config.toml
rope_base = 500000.0
bias = "all"
init_std_down = 0.0
lr_head = 0.00567
seq_len = 2048
train_tokens = 477100000
Each number is 200 + 20 x the weight over its row's rms, rounded and kept within 0 to 999. Layers, rows and columns count from 0. The size before them is the row's rms in percent of the matrix's.

# layer 7 MLP up, 2560x640, rms 0.032, rows 2548-2559, columns 352-383
088,235,196,188,179,189,201,183,229,187,192,199,208,201,198,180,207,203,213,232,176,179,222,215,208,196,185,212,245,231,237,222,201
100,186,226,238,186,173,231,181,176,204,176,181,263,180,219,217,192,214,197,178,217,220,193,211,173,220,164,248,198,195,201,192,217
101,226,191,192,188,173,218,189,171,168,198,219,186,202,187,200,223,186,204,182,207,230,209,219,182,206,171,190,222,213,221,213,214
100,196,183,219,198,177,190,186,231,177,210,239,204,232,210,228,212,197,203,183,200,182,224,234,187,230,169,231,201,227,194,198,195
112,199,177,156,229,171,201,189,245,180,172,217,223,170,206,224,199,196,193,207,218,208,202,173,167,178,221,199,203,199,219,224,191
103,203,207,190,217,178,234,219,190,210,219,194,217,188,208,190,227,194,180,237,227,187,221,211,234,205,205,226,220,190,200,233,213
101,218,214,219,206,195,247,193,172,224,187,216,226,213,195,221,207,164,216,219,192,203,173,195,164,193,185,241,194,225,195,190,226
098,193,196,187,204,199,209,210,190,173,194,217,252,198,186,203,209,216,192,180,206,208,176,189,217,211,210,184,165,208,183,200,217
096,202,173,185,179,211,223,185,176,227,220,209,209,174,219,216,206,210,196,160,208,193,231,218,178,215,188,201,206,222,167,200,198
094,166,197,192,195,170,178,181,161,213,262,234,182,205,185,191,198,208,195,189,222,163,226,224,184,216,199,191,189,243,195,219,173
101,225,210,223,199,216,175,210,204,160,228,214,211,205,166,208,202,213,209,216,180,179,224,220,189,210,197,221,186,193,193,181,207
100,177,201,188,230,195,219,179,199,184,188,200,162,171,212,195,220,215,176,228,224,184,197,199,181,206,180,206,217,227,209,194,245
# layer 7 MLP down (transposed), 2560x640, rms 0.0312, rows 2548-2559, columns 352-383
084,168,191,196,208,195,224,222,195,180,224,218,187,177,198,199,215,224,179,174,221,212,179,214,188,211,218,193,173,213,178,193,199
090,193,170,197,211,197,185,208,223,195,228,229,188,203,198,198,201,215,198,224,204,181,220,189,198,189,225,176,208,223,225,186,201
107,169,204,206,235,209,179,232,184,183,190,195,162,177,195,172,226,183,193,199,208,197,223,227,145,183,210,187,178,197,199,191,172
096,193,191,192,242,207,200,241,186,176,207,178,152,173,195,199,222,190,189,244,177,204,205,209,228,186,188,161,196,189,176,227,210
125,196,207,184,223,215,186,216,200,205,227,202,178,228,211,203,210,196,213,191,217,207,197,201,204,199,206,224,208,221,182,204,202
104,200,192,184,196,211,190,203,197,192,216,209,192,203,174,225,235,225,202,193,187,181,181,200,200,201,171,220,219,198,164,214,208
100,178,198,193,214,191,183,227,191,228,179,172,169,221,169,205,213,193,214,194,218,178,205,226,212,189,199,215,185,225,185,185,182
108,225,215,209,203,210,203,192,225,204,201,218,194,205,230,207,216,207,252,229,194,197,211,217,197,193,194,228,199,230,172,219,211
084,251,202,211,227,192,160,216,206,181,206,216,192,180,222,196,196,209,228,180,208,206,177,188,202,181,177,172,212,185,204,200,188
094,245,202,186,180,202,199,251,214,192,200,173,199,204,235,201,161,185,185,160,228,214,195,207,226,216,211,187,176,174,242,227,204
091,176,168,193,205,220,205,193,226,208,218,205,239,205,204,173,170,201,195,162,217,192,222,198,198,215,226,188,189,159,186,154,208
113,209,182,199,195,218,183,188,216,217,175,193,194,200,232,174,221,168,202,153,194,207,222,167,186,204,216,207,207,191,181,168,204